Each number is 128 + 24 x the weight over its row's rms, rounded and kept within 0 to 255. Layers, rows and columns count from 0. Numbers have three digits each. The size before them is the row's rms in percent of the matrix's.

# layer 5 MLP down (transposed), 2048x512, rms 0.041, rows 1698-1752, columns 128-255
096:108153111141182162097164099154099125158114170138067121131109132133122157102131137100120115162070127094161106138198111115177179139124097147129141150118141155169168108109128122160102132096142147156106140076102112131155122120144134112132124126143108145138114146094129147116138158137091124114118159119146120126118104178114125098136120127108094114104136116128143130138165110097128099157125
104:145141125101142127156141116128131104128159118121133156160109107096145112151079131144084130126059143150129101159135142103124111101136132120116113133127105144107090114084142144088132137144093138093161171170147112146124165131133106158186077130140112098155156126131118161168120086165168101119127129105150144111142129141096112140166098086153077147150116101140111132122136099080125165103088
103:127120143110090103130136135111090137113120122125144149126126140103081138155116141149135114124121129147126134146152141124201118106130084122108139108119126147156092163140185110152123114134135137121147136163148144104104091101109108124140092115110136112171092141120129111083137072148120119158125116118130172122113124153139170139137134081125109136130148110149102132100098131085125145166104
094:149130178107159139110147175120106144119125137139124141144173095078093132145143113129145129114113132163163133124138118097126160162124115131125049138119133101122155123123103156141106137118174095113114169119136110186137154113129125150117145161102152177137132127161165151125131137137123109124125135125150130158170085109119130182089078104142151130111087182169104115148115167158112116141130
098:089089155146136091138094121124103125105145130148102134117114131121139137078149121102116118142112121106117120159131136155186095118114135102136141128108151171176122130156095156141103169127126154150107144067147129166112117160083107136133098118105140110105121116142135144141117140117125097104117126130139153136148118115103120104114094166129130099148112120120137094163144121143146098155130
099:152163127097124151156129105129123088148085161135153162155151104138145146132133102089162143119112174126136096105167124117135105136138150128152124148124121132147074147140106110157148138143153093129161142155144156119148153133125122128120094120172132131156137150112099118113103134145132152160122131125112113134123113135162099154121116091128113104161129159132108119105075162126102135122111
097:118132136155121124142140087101092132150148131113167110129103084091140101152116102143147083115128126146170150104139102145106147114153103113185128075139084111127122127147156199141137176092138170134132142130143103116103139121165104100144162156152048145136157154137152144124176123079116145107097147162110103112130157152146128146148137177127113163110130107109140148164127104117137142148125
097:099129149093090138111108164120153138111153149118091102090088106147129174129141095190113128107101140136112076106144123121111112146158140131134121162129159115100094128085152126113098147134099124092128105094080116111106131163107149138150118103101148149136165110145090155130113133089108169159102109123157159161151085110145132146137133143143148127116160147161120108146136127094146138149158
094:142144187154123121094147178165128146121108078121133137112124139161113128129132118126084148123120116127130137135151156119173134141192144140117111122142085145100111130160150111137121138063144104120098134119121121121111135137118172096122137146118149131152157119091117134114100140133102130089112097084160172122128122118142118168166164111113095103147139167148087133099103121156145160159136
100:145104130136105100146130147124166137113129113114112122112129118125090122111124149120085118151102089146153118143125104186117151158155124131098098105125135114109088132155122155115120124157113127141140132111165190113117115132122103123143169092128143133105149152077107121149083107114141115124117113128131106106117146127156150109163147107109144117092169155092141115133107129150141107190089
102:106100104106108174152169121149130086157097176108102086121121121127108136173151153136160080117162171156132096123159114128138127114131155157136113150128125129077067110096141162141093142108139121138093102088143111159119095122126142117116115096116144110090125119170121127149109141144109110146151167113083149145089100174139110127131137102106117151159134130162140138109133150141132112105125
094:126094126132152120135095125098152134095147152160149112133140131140110099171081151130124106119139146160083133110131116099162090116137127117146153071089147167118119114085126146133122119108074146127136118051137094123131103121142124129135137135097171130144133136121125145085127132101169119141117185110115170154111088102144059088164148124076108102112118118193120145122163123117128158067142
093:134088114095121136077133143110161125126114156105133134106124101136144135113109134171098131125109135135133113127167111178123145180107122138129118157148124131146120130126156125118080158101113113109162153119119078135126143162134129136133128126134086076113170119120148148064145090116168098117098103093104151125171113120125154164087123158148144134121134165158094142167120093130113102116122
096:158126148106119102132145110129128116131093130123146127093165135119117113106158107096145104135161121143151123084149127122101128166102129135156141103154115110122114105093115170135123125120126126114111162098127077140094116142114145110134152089147155143086131143133121126163143143108147092079122147130107179135160118133133171140127136184128114094167148108131164131110109115127132110134105
106:103116131143148158112136144136148083159106142139130084144142128104164110135147147156131102129125112111110093125144119152105121140114114170143121090120117150125178135136157095147146143147121131156116118157139129166141149116120093082123157110095122095120108130098147083128147118098091118116111140127156166124087122114142115162119106139108094152128138140141117123140143083156133125138120
100:108107128115183156130155087109110120162154122125134087138150108143134146124103111132137127095136143155156096118152143097087109128131117112122074102179138110128099095136099149133152100099124123132139154125153159153083129133165122107149127124102145106113076103159116167109154146169162148149123087139120141152128141141154105156124099139114179119115148127126112092131130173148147159169129
101:126114113118161130096153147125092134106136141163139168117112115122094161104102118142136142148148115120086147133139161122148124134116118122129131116091153116180145073176125140106128152099153150170132112160103115111111142147156166120070149109132101101119124132137141154175086168088116135101067127147156117133123121130090130121105137146159136115160127146142149142146130167117166122111119
093:114094126117118097103125114125133119087131116136122114163085092131102134111108119092116128116206101131124131124122149142125137107118123159154122154150119120132153169086134138166144119138113162112131134130095105130075124142131101125096147096150114148139130112115142141130099149111118145137129150147134092125150103091104119136151093106108108152079139108123091111120127142133133129152138
094:116124096119103160121117157146144138153122111152140148084090085107140144110124132124142127142107144120136090166084152135102152128105107139126103152110166125066122137113120089132127112120098087137136045107114166121109148139145073142124162129147135149157129089128130149116101150115108114159141116133109080115084125160156122110132120169115151190133141079106142121101116144137145156146094
101:120146114138089135157130151141120107142137133082066112113067127137103122170128184127110153124144130141093142146159113090135129151102155108107156136082130144140137142138153138109141097172085128126140147096113118161126100146135097146148130136136131125160132091131147140135157172145146132162130150129090128145112151094139130137143126165115126144155107118127127086166110117142094145150121
095:123160098156142130142134169137101145110142147114119095186134116144095134131109064133116143115117132117164144108126131139114140127126143151104132136156131107126130118110122125141142091098168130128117095189098133084135121146076127108135142092131117186113131115129099099146151151126107174119128135114148122114102139138095119165114133109154175137112116129141169128123129110116145080102135
099:133106161119126122133131131136117127125103143160136099111142125123079112083110111084125137095132130108131114156123128166129137161120141114145155134137120107126148091146129163167120142117111105134122152124104138126161119126141139119073123095144143073106135123188159071097141160127172126153122139095131120135155146120143118132135121129116112080126153126125112193087125144124159112137111
101:145119131152141172082141131189126122124121140106141161124150116131121152126107126138160094128143134048134161134143162096176092160116135106112143125147133125147126139122154111123126115132120128109131121153081125103126152118124110138098095128171076080158119135120118159133101149142173127101149120126119182123143100125142137122103107155115121129198117161136117133153128114097154143158141
104:165153123107108119093147156164087144113173159104156131086130109133114064185126109104166119096154126143114110098123101100103111128141135089149099153133138174120119108144104128097161113117129152116104142198107159110124133135127148124122123147173144081132113147113098132158150141149138182107109177135110130157103117141163148123128173125131147135138090170204159109110114120142139128146123
093:127106136148143132107142165122107128131097088098143155107113156148130167153162132136122131103138110152157124121160108143128144111144114163141179136108137140099116137143122124056105134130148142136088096121114139152120093111150116144145123128096105130117128117131097170115122116128130118118118121147154117142079146145143144109144178109170120131151145079128107120119118143164151143109151
100:084121101104113103133117114100166130134090130131167125114109129131128128096102061081123137136111122138177140109129147157137158119117111102126128110150101148124108109123115125134143109132135145137102131135142153115105092151131146122126167072129139137112117131139104119160115095156134144144110151122167130124111129094144127125118113171116111147168128128160138141134142161157131172099128
093:112097148121124076132102099093131162105131088155118150118171123133129111141093116127139131145137104127153132093135126122153129153131148157102115113133150129112173125129158129102092116132164139113104120122132102100124136093123156134153147114166118140111099131142149147110128084105131083096164125159114099163118151125137150129128107095156136133129131193123083103124102105125157196118121
093:122083092102093133119109132142143154161122125125108131163122113081150126133150159146131116145160114116145127133141129141118126143111126139106152131088130125088147155140095115150123095151157135108136128109131123108150115082137107141100154141108138136158138129105107177116144155153103171147143111165155110145139130140137168129098108100139141122174100120098094131176093136152104152189134
089:143161135092114131125134119117105107118163126076147150132133174149120085142118134151097121124159142148071191089143101123118113113115163087134121144134136125160140112127128130168154099126153117154129115152170117121136154160133124119133114108144094142112098122185094132104159119129160153091147127120156123165114113084146109069120110147114106109145091138192135178168129124156157160099127
090:144135167141144096120132132083112115098103090118155119112114203138146089110128181096093096120113125157144107142152125165104086133161092100097147141092123139119120096113159155108136129129120154094129102136168144091141125151114133130105115118154126149129136092166153155158160135126117159110120110101138096121152133107103122138134082135153131101112161153155138161143118128094134158120187
095:130131119150145111178150154148131098120114150130129068134130124105106117149123127155162126136147131113174086130102149104154136102122100089108125145146162124064133143121111134142158121142107147157141129088106150105128174109166154134141116098140133128102118112128085113083153078117130109155128146101160155175101092103123114122122107139132096135100137121118134151138103101135118084148144
120:107126149140111163132139122147100120163148116146146121147157092145189164147132078102102121120148094122117165109117120125143128163130086117130106086095145168107141132137173099124136154121136131141127093094137093141127131145127143147101137149111110135142137161078128140160139132162142145105136110137124149142155115159129135121111113139161110112117119094101139135156140117136098120148175
108:135149119151112074102176151113128143137160123111157109111130133129113158117129102129111146102152105116129137149119136152128109169140138118155115131121135116159076166126141168097130143139157112113090129198138087139160141137151110113135148166109138122123155158128145117116112137144111114134155150150145140112147163132078190105114111140186098116120134110103146107119126106101140119102113
092:139102156130171142144133170140120102122109140160115148123151173105122132127144171125159157134120132094107134106134125122117130149141138151106145090096170088102128122130134136157136129170108130136076148145132106095148104117125136141160128117136106148156121114168113134128109129127105134093133086087165155107164158137153100114141090122149128132142110087078105185124137150147086123167118
093:156136131146116133139096111106159101148119108138122132110137112190142110164145130136121141135117153108128127086133129151165099113113087158156155134107173149169068155194114115027132138120130114132126132113132148136137111071147166119160160142154122090134112101133129147123120134134146140118156121108168093110133168120089114126123124148133115130114145154130110141169135148144182115175147
094:153141101112106154145129159145144125144092129147091126104079167124131138118142127142136107122140086142121145115167128166104151125141143113134126124140077133117142110139162093086142092081130175072135157115141103135144100106148122129182126137111103099185126161149142118136110139152167147119110135155125114103144140108138148131142142126154111156132127153101096149130142089105115121153111
097:124101149115121119131132181125085130135108082163117165157151136145136150165158110118125132106134144123105120113149094130143107147143173110141159130106093119128132111129124099139135129172123110145087109116146140120140097149114146172132095116138120135143164106109142124132126098106089127130130139115131123118133159128155106100142149142126111153120135188096154111088117161145123137143122
110:125141111122147117112154133091109131144131093135169129109149118115125112166119127146116126139141111129132136114103119096153110138162074149105132159139114131171144098147159112153146115155093147170074170167100092092151123133125127150125107123106123107118154102137139131140077123116115151128082121124142105135142133123145128122118114144091126139136138121134127111155156138106141175094134
100:127138134082148172110102108170118141144119124136117168132075136109137088146152158105121155125174153118124135130150111142137097141108182111120158132117142127126133114149131099126120150133163128073127096118136110141115108113109110110098133142155134130115132119113139144180091106120118124131113100169088134141145111150161068117134115117141164099111157170151090143128125128140114165133141
105:126151137111153132154113123156151142121155133106157120155157127107139095130102118169135149141110128148109106137106162148163153126167118154114151123143101150119165203124131154177128140138156117156111136104111100142077126111110109132128128111107137126131145138158111135150093071169096120125125133120148134139118165135149131128126102139163132140088121128097116110151136167140137127180119
096:141150150122095160198135148132107103123133144202108162134122153119160112133107120112150149134107166117135154124124126152101160112140135119107091177088134125131164124149114118091124106134163140106104157129126139140136145136091135135154121142156132100122138165119126129167187116103137152180129079132122096101089141167097147101127150131096129106136137122131116155086141124134151133139100
104:191145097109151133159113146113143122100151115107124128129143156137147179133120157152107132177123074103148119143074141164137101144104122125139131123132098155138142184123130106136146131145135150121083158146109137103086166128105111135177118132150116099116155144123104129119117104146154109140136103110145096159160084158105073112143153127133107170086137151134155129096093144120143130118130
100:130113120099108131103120144102142120161129111125149115162150115118125120125126129133173134151133114146138059115122099114111113078090124191128129122101133125164107105170109192101114147107129131104138120135165124165133118175088114119126159127136131134137123092139145111141129135078100159111076141124130136121128111115144176168131132084125104150125122101135147106119118118131159178130100
103:140161130137147160140153145153152141130198149096102147137129142123130127144144134116153132110131171129179109170167126103181134145141190133124119175096135102146124087113151129103102125106079133139165142115100118112157089123133144134098172133127123111149136073131130120205143125110129101131154101128094116127138100108157137153091119133105136118131140122143161138104138149161128137134135
099:121132099122138116088096101157140150144145138148135128119138139101100147128134142100114120135140120127118099143115130115145121128149108146120131124113079106132131174116140113101118123121131131131125097143155125161136116120110164140123173100113114124168105173099148089122131154118140102079104138117082145118113092095125127122083098128156089134128142129099101177150089121106139138109107
106:123100089119121127136133138109096152139112107147130129123146167170118126091135100195086121164162139109145167105113163137115143122143117151125139118132103118105121126148129133139139145133146176103131152100131114134131100143104136119126167104103138102131122133156133109098178179140101091129140155113143132149146162102163105147153110105137081058107095138135168124160147123184138124179147
102:143127142178142125123105170081135087131117102115168143139148125126121151125142087097113142100135158146105132122093090145210122154121172129101110139154108147128108116108155113146123110141147118138136122150116105168112141152146120145143110112168162143070108100109120136142124134133142110126093128169168090152135108096165120134128117163117125086113157122128139150102177137131136154137148
098:162119123124126159140153120120132120149160138136152136127072086133136137132162151149140114148138123136085122094144100123138151128164129129123091148125126093118148147140132123136105101105136126135165096104155151129172114150112130089099113117118140122116115081115155124135152123078147121121101152118156127106128103135089109136149105085117128156114145118144136155112163118173110094122139
100:129101148182133157067155145109125143162190094114097109097097156137093142128160128167077104148138149174143103129123123133101142118150112059127138127150082125121187138104115125125118134093136104104115152101118151127155119099112133114182125126158106106109096136137109116139148148118182142116146131162122103103093116153110171134089165115112119121150140164155114136131138169074122147132114
100:084149147093123158154109140132104142090098092141150118112106113121137169129125127117119151120107140099101169107115144156175121147087094116107095103116097130128107123126127112127110129179145138108084100100097124117105101131131121125125124140147160169146117088148100123143089163132130112089141157146106144128122140126139116123150149131140131096177120101147099131148128114182150077127115
100:159111116073136135157117155097109147119107095149131097138142118119142122136146103091154122102133118125148137124118111100092165123128094145165142082100092102120121157088149160131112085169153100148116140087138208096120140094113133125156154141117126161100120134118142091110173128126133132153108109106119097156135096117111180103124132113143110116127167121138130123148126129169127154118147
092:084170142107144121148131120121114117132118128107150101146175131087121132089142143133110152141128090147095124096148127125100133129122111121089114144170081116119108083160114180126120128121140126146106108121114106135113118112113142102152131137168132131092098160103131121133113136125119132104096114129104162151122119108134106134149128112111125130211133083134100165057129110107107126144145
107:105084127163082147140101087139151103126105122156151139121129125116135116143115133153152178099090093171165153098101115120138137159095136149125154131118122113119140089106145146129149131119154156078171129152116156114163139117144097110166136085130115103138086157098151119131104111117145161109122121083146103135114181128128096105116164146120147172131121146134161151102100161152097123102084
097:111141107140125142151180158119120130148115182106161094122146142169089108163104112097135107099129197103144117139132112100090147128113151148115128101157134121132077072124100123136134082136135151117130123151117137096160122152136127196100129123161146110079121164119073122149137151131080095126141128159125156100118138108149165163131120142136122110105111116139116101136085106141132119131114
092:142141182103189059131088134139134103145122103125134116090073127135143081115119136138143132110146131097132137101118108122164109127208118122164151117143142157136104105130145153114102112115169106168109105103116118096137147115109130149115113116137143135141091149126131126116141080126101078141142172144121121145129112140142144142116116099104136152132171101111134114106130162156173127134121
# layer 5 MLP up, 2048x512, rms 0.041, rows 1699-1752, columns 128-255
101:124086123133137148129120138134134112119142134135153133160134163101155129135065110129141118086156110055148165111091121075098173120125125097112121101077115104109149105121089099107125125138132129141159066143152153122144150153146127132081125121121123132142089127127140118047126148112165160110059154142096106110084130117115141132137132134111088141141093102105105114166147166141134128107113
107:141126085146116108130129140149131041104061121159133120155134161141158113092119126121134134125145113101153148093128120145090127147123156137155146160144118098082124089126090126113086138117117112125078081183153135133121091080097139154093144138120130152144180075133163083120161123158139129128145111149104123178151148113107129060093101157143133119116083112146142095126146139138102160141081
094:138153115194092131126142106136118103177148111113138140148142130132098114134158172147114117165136097111097113126100138154140085092118131109127160116162149152126116084145108142124148125127115179132129165126131120118115132129096162110158147142140146084138159143143132132128122135136144119125150085173135130140145165130136147128111176141120126144164176077137133166105148127122103156137118
095:136141164126145110143151136138158147130114095097128107077130152164143068130148134136151173184122150125165095152139111118154122136120128156116133098126118057132140063099101134161111164127130136120123133140168090145106110099095160093139098141139114096164112104093100098133127097122112169156146147124132111100096139093114149155127092138147148136144100127121170138186107114113105099112136
099:103114099160122126159137130122125116121146102159113129103134141113151135106128089113099173106157108161103141160097107074136131125084146123124131153133128094147133144112142120115118102158129090100118175106135126127169139128135094115158166115122186146135178143155126143105132124120103131132174143138114142127129127182157150112138128064081115170180133102105147108113137116112108118097091
097:156112131119133084110143153113127126095121127135105104158145137132128149130104158104091162146080103104105093154101132115125107138135113108119111132124139135130121139115114052139100104162135094150133148127174123146099128089157135141098124138129138116136118093127128125113116144142125109179114131089132101133104148102133082115106169125134145107168101126151154138131117129131126117140122
096:123148113146141105136150143123127154145069142129120137135130129133122059111154088108113147097137103123118171108115127141144165119177158131118166113112136140116151131117092104089144123089123140137115140159155143182176163116078157065137100172167106149106115088123130107093105095170146101121096116131107113125147136101150119134091125141121114107075120145090149161110124137136128109102114
087:122123066109168105081141192152145131073109138175135132093145195113129123163096126163132079174107114106137141128112162112139108143125154078164133137155127085125154129114122169092166117122082093122114077134150123155173168109113144143104158151129147096140070118137120121086155139116147135121100101124164136110207168124118136122112163146145126138142165138090164112104112099136115111125102
099:122167104139131142122142054139204119110129103113152130108124128112133102155146100156125156158180131133134118128089150122146060114142172159139091116112140101137141129102111122162133129123126147119106143088174115167116111157172144176117104078140140150120112154128132092141142073117127125142161139166099145122105125146118125113150143140123136107126134097167142151094117103135103117144089
107:112137103098100123174127119128144108109104144074055115118161126155113111116112115157157110109183146122152172131132188151114141155116112099108094125125104152124114095120115098105104122181159096143126147126126134079155150105151099152119126117117100142085069160161106136118139141099121135087124162126099093119137086149157161128161113101087110143087114109101127125064131109167066141130123
094:145132167120066109136119156148112129150125126128138124140121111148103159118149133084139163141141142101114107169129138137092196132107122134097146155140102118122150137163102134163106105125129128144126150149086138127181143100125164124134116118137136081141142083125128079172119138111125152085148106061100137102156157117124187154136150145135135132169105129104131109123142145130146110156107
100:153107145130121180105111143140154114143167132098100124132089139132103147155173148103123133143126160104135127128128135134123070142145113107145084146118115142124115151148124114065163086142103147149122126133119120130188162106128113138158128072107158117119154123106107109143114124094097113089114142109152102143103122124184084117179170097094119163117163112175104129063080137156154123103103
095:145135130160105110107125150113131119129134116107149122120132128093114082088135179134126127117090150130144110100133140106115124143150116139148101100102143135110131142137149146110112159129115155116112114135112162125147121117145150127116123168135130113120124112130131107115131110112105123120127114104138105092107134137137135138084102134123145198152122129138151164133103119149170148148130
102:110137177150156162156144145080127109158139134103121134162097174149121116143120155145098114125149150132136140113098131122118145145119150160093163128127115123139143147076133100129170146163140132127145131151149126148150123106111153138118075108137135102128095135172091135139169095131099157097120138183176173116086136114145137082082101097118189155087112158139133118124124126105146170103130
098:118120160129140092152097149107097127111113137123136129090156179126111163122134163100126130138102134097084135110096159152166116098152100125143125147152109166136101154125148124115111144153099130122147156140111054169117126118142142086105095110096129133112121109116138103150155102150153074172143117164129146118133105144118123096066131154137081134109152119079113138113082115152070136104097
099:145128130154130112129132131123140130087114177121149148116101096120144173121107157147142149092109101141116120083149125128130149119119108149131148132129127140099056115122114124103128116131109170110127102124139113175057155131110122128125154102158155147091147124127140108089123128127128122123106064149063131120115117094174154125175112146116152130140101076153146144125150110115132110130105
093:134129156141115158126120184059161118175136145104148130120181126130167137113133150122113137169086123108179133116104103110123136126110156088117083105092134141157103140143131111128119113150125114139078164165095141097156137080104136113125094133102146112156137136142145108107118140147137114113166087147131137090108120112129115142088125128145140124149116158180125146115123104086115102146109
092:172137137102138097128117109138155118114145142118140136140175141122101131152135145097078137183136159114120149086101121120107106113099134132154149138163142134154156074173109125119117126092133129121149157150119063118139120172166151106112097169104156094146145129137147125141151106097119153106135109095115121111129134114087173150123161120169098142145090141182150131156129132123122116097162
104:127142138096116104112123150114136161113147172155105141125110157143140080134146119072140147105173151078120118136108137095168102097092093124094126128109105102110152095147159121195148134140107134100134093132170143126145145150102159158104103154151137140131139110124155114133144115122091115159138082143142124137127100107119106149135132100100182077123170108186135136104128145119138144143143
096:152107114144164143124144117142138141125158083152127160074150128129126137087137143101135132145146095106106097145166113131103178113152138123127146106093144092159146116137095156139104151162119103100141135157140134128170148111124179112070111134108129098148120140135143149141128153103105111126164093095129129157144170110125164120152154143128150124091093166155108102108150103142098136142119
101:160087133137145126138115104106136137124122144112141102105100102086099140096113104127091120066159107109120143118112122115098154141131119133132147101131108138135160126140157111136100124125137104157074124093102131093148122104116144131103133120115089071112129126137143131136124140077120132109124079129143128147094122112190146094150122102129148142141173135136125098134151175135128151124099
095:139105141158145127127119122091091099160163113128124179153106099121127183064180147142129118092131154139110127122116128099163104123070148101111149165110124118126122099073164165180089107152139120174133100110160125192131112144095155185107145151105178112169085146118193159106159114123089143124172095127123105147151139156145156157094179126131126092142116128147111163119100132166151095136087
104:113151199107171101162118163127150150127086102173128113134088138129132109119148152146113100132117128100165142139131111104112130113103176155112111090137073124142153095137165101152119118123070101126162142133159147134100090094128126149121087148126164112134118159103130163083152153109140150172106124177098136093143135136105109110152105105113121121147065109184122139095120185082085128134126
086:154122117112135152142145100173092132127109133115172157141117157106113122148129138167149103089119083118107136182143140104146123140127108112147154106149133096154123153116102115158126124131104109173153104094116129109122077128175109103084136092129081127158141115130130121131108097143131119099152069120119169109151152117081132113099093146118121128145112132095130138145195112119103117116133
097:171075149128134123161137146110120127142106116132114135131122127138147128147117155136123133106127133098132111114098162165087133131181113127132145134154139098149137134182128162098128118131124133058125122110134126094160126120135128092109135108096145112118120100103148142182134118086135151092167116092152121104129148143119157108149137084137128168148100136136156125117147158090119130104121
098:146143143091099144123108111144099097164080127143145099179132110127116159092196132087149159163117140152108165116126103183171141123122172149172179144160117114140104095137065150161123137129113160113122093149132123114161165123076091109126108136129161130120141133098087082117138126133173141146128128128131122118110124114116113120129136170121126095129145083114157136106107096126140134125146
099:147125115154122128137127128122110122134136113160168127127123115148145124106139139154141149113131100080157087152153156171157159090163115061092110162135102126149164113089122122149116134126105154119136113122136068112118135147112143124096155112149151157154134134124156097144123108136119168179156095145088110118148146135085105139106136128096120123116150094165112143160129118103115133076138
091:069101105147128136132140117122135144174135130144130112153106093144169084052102127139192099125104131145124125139131129135172111117171126104119112120123123123135101155157102179124145132142094151124083112146127132126143136096140116121133151134121145198151144164094122132124067128136144131159075098110116148127168081123153145144192107117116121137116148114108144095123134118116124138116131
083:124107108148095109152142136128096152144141207085128137141082058125089125113114125171093128087102099147112149156101158116098162147091133121126154122118142123119100154125131033137106114119114160120097115104131099096150102093126128128112091117120121154178133105163135131157129145135085163125134130069134149082110116117147132116091124166131116146129191103099101114127159130156161103120122
108:130140127116161057106129124094121128133130130116168200153107172119119148113121111089109157095168137101124152126146158126093163174128104141166116109146138105111101152119111143160120153152128147168108116119155090158136138124130148145118120121133086136147127089115125117110129146117125134140157135145143140120188124144133150118144158078162125095157149116131151085091139114104151141089085
139:104177174119150132112147137147127133130124142116167106130116085136141144133094117169137116084178124085090137096141136142116111115105110118144093140141132138097156154151155113134117129138146090119122102163152085132101170137103120129098158123097153141102122156146123132130100135137127114131163146159125143117130119135092107108166104116129141140112123139134119135145112134094131118105176
103:118142098083102132176159097111116111159133111159131136144111123103154155102118132129149091122131156110142124091126143115106117174163161123133146157118129171147124105130133104124129178129118154157176121116123137172147159126078166126119114095083127125132160144122094078150115165120139146111138107136112140095151143150132146137121115165112117145153091128123142077142114097154107103121084
085:131154119120127141102120164092158168121100116138108099174112102154129140117110124091137109126168151135155150152130141129108133088099133120123145140131122174139161148137119080122140088133173115086125129150129143140135162156125121093136122135114142108111129120088170098100119116135123104114111124094162115095129192114121137127123154152119121156100144185124132066109114110115134086132125
095:131128128142162158125110105127154183188122110143173147092165133159169082112147119118102142118122128149132124099135146151175156121115142120126135146081141128133103161133117122133123065161141141109139119073177115137128151141075172136160177139132144140150117103133108124114123117140110139105119103110147142079084148086092129124106125127136164126172131119087154131178134159108153118103131
093:161126143149148097099103121107158157165141145125167132118136183114126065128104130109146143132099134137137136134110111118148126076118145106094099138122147119134115129111130118126119149135116098121100174091150102096167103123100149139118141135129148156131100108114145122147141106139127108095098095108154134151150137088148096123132135143111112088125116123137169112113129106138185108091150
098:092101146145153151127143142107119135164127145173116153116097134120083097137152113113118156117073130114129158097113096127117137176132139106109094110098123181115121143153094127153103177106121101103125099167107086124106161126094124141116130123111100134143085137080147133141080164157130146098100134081099136144112129106118109152133176161127135110073126120185158163160124157104122144155126
107:145127128142131126093165147081114141131193134105126087124101141151147142150143120145183070117097127128159100104105147168100046116123113128105104138140136098129142147117147126120081121134147161133124104176121093102124121134119119158118138135081084137102122164187157157129132116115152084132114111164131120181134104161124119128105128147106119155122115130129062088116186099111102136113161
099:099165104128153130133128112172138137142124107115142095155150132159086089177101167122130116145156115140118119140081119123174127167131128134099147126147140150163122107139121111141114176150167160101152140126149120098087080173089124161127124082095138098093114128141127127118132149143173102100132160113139126126139087126149099144147164169098138125136113057057093092123125117167163116077114
101:099103086136141152117169134146137140112102147135130150129146144127123152138165129136113126127121093125143139129121146087135125160114167137166108144102164133125109086140125149120151093167077083144143097155139119100127124131131167125134113147105106151087138130145127124108153157123131120118126108136091152162138093152107163154164162092154158130172131147156093135096102124150113134112118
097:124117149129157090143115135113124149112128112104178110136129117122133105124179142106149136155169163144132150140158076094166134138109137152143159109137180099145139129103160146143103132091130152152121114104144132167160083095128135155165171108107146077141116133116137087099141105131118113109157118104185118166167149124127128145143116126175167143111134121147114125067165146115083137117124
101:154170106126169098072110151093179104170130126133146121110126143143100100117156185157158152145127113098117117125161060143148100125117114171107138137088128101138081146091154163139113117121135096164156112116158117131161145116107125115152169166120103094106135109130154101134103095173163133151140151142117111137148116097164128130123103169119143108096149135138093157103110136123138159067109
100:111136134114106107119130136161111151127106099135136137149113145153092165138113148144170113127136127129106138113104121163108141100131151174167118124109158136127139089088128124148088140129144173130170173095121134129066092135109114162090143118093145130120075116129103119138123118129141107073122100122140121145130096116140126098091173164139165154129105105121157122159139146106096113115117
092:119147123133130146140151147156138113131116089172113115147143097117095122124137080153155136176109138152127127135141147103159095127173105075136160154171177123129109136113111149126095158119117141130130133126114128136133127121098142110095144149098147105164122147124093129141097118098132096168119133157108125103112172131094165107141097126119136100157145110134149111120131094103127148115127
100:124129133121136093075097164108156137140140117116110133150170143110086120116134131137164139130133124121143130130132116123126151115114127130175152130158115091075105116132145196146069114118123093135129188118108099108159156104127118110153070125111152116121135078155087081078120143150115138097117144153140130148112162119102138128156166106123146109081084125162119104147145153068120136140141
101:078132133130157154094122120107150097131160132089165154081118103126144131155088078110133109113091153126127125127139113147101156136141086124147118158116114134128185119129146140127128047155100117122072129122148067114123135090180134131087095104152150118127111116095122099141111097111131143119132112163114097095121148113123168123121118118129135181102125129116122107122104141159107136092118
093:164109136135190103118087100108129139174154104096123127165144077126115121116096102127160118070143161116105168134108100128109116117168115134144114158117158155169178099107117113133157107154156102149154126139085114104166157172142125148161126118117144122109120097147111132123138102124094146124111155140126140110138101150119110128136126159104176125141132147163117150122161143100080135120150
097:131163122105148143130117167122099143120120115154132126113165156121158085144142064102111149145069155168108082129109160132144118114116084098134140120132153127153163119111141146155111127109086118185082131118137091134108133142133158098138130096110158141115111154117105141106113118157107157126106114155126102115147162121145139153115129153105135129173126109160143109145101116134133139115116
097:135156155150111147157137085143095126139141128123152106125127122165105120163136096125145165109165128100104133123138148149152158096126105120101096166138134149105119129098132180130111110137081103122113101118139112121161183162118091070152140196082118140170155141151094138112101159110109149106108097124107108125098122128104113133170146183165111105156092117143134144118126105144095151109136
102:126155093139076136129098101119104135114137112147146150111138117137111117101132130130100119085171164071139150135103136087122108121166175145114152168093165164107121139112141136152132139115113093118154123166139108162126129174148096123114129161142142115109108093112138150134154148127082138128134116105103118112139098130150140129109109106117106113113142150145122107158110124162120139140145
099:145181208146153149137150171118106144157133145134125111130145099133181130103125124147179123114094177096125106123115147122118113126118089149113119146137107117085127126159079148105117135108139168138139114073143116146116105124176156127107109125168143153134109088128168131130117138133116140096148143118086162100118140147191155163101129143134148136099133142121157135110125137136138155100129
095:177117138129096144184103108123097132130080149125103113100098151149147124159143106114128099149143155123174147128145125114109136147124191142161098096093118118159133130068175161136084137110142145106117141137149109118140164132138156129141114123104112105123143119126125119090143094137116138109110127123155092108124138126115122119129112125146128123111159128117121093117128113135155121108147
099:110150132094130107154155130120169103141169104100106100139135123145106152082152107140164121131131074139145114123085161133081163120140131138135115181104163118113156124135099129142159153135157130077078161144168160139137134157139120114109100105145116134101126126118119133130160137108093141178136123120143106149152110124109138149146119144106167133171111130126088122112123113125146106154119
096:107172170131141132091165094133164096133113074147133115160150117124108082140123092161098124158182097123136150129119177160138107161104094144126139137177136115150102147131179131153151123120152139120136153122130132084136118128125127145121151120141103168165106103102180102155133102138163171104104124132141115150122089101073085107132133093114151158136104127089085125111164134131138099134130
096:120107130130122139145120134137135130101147149135147117160115110134131132110124142155114119150119145103113115150108174104117106176108154111103123157130109076126122212131113109125112115121153149103157141097138125143064175141160135113147110100128104106125161110169134126145102126117124140145159080124147117090099093130133099084145173172139126115113125122134101155117131132135164106137115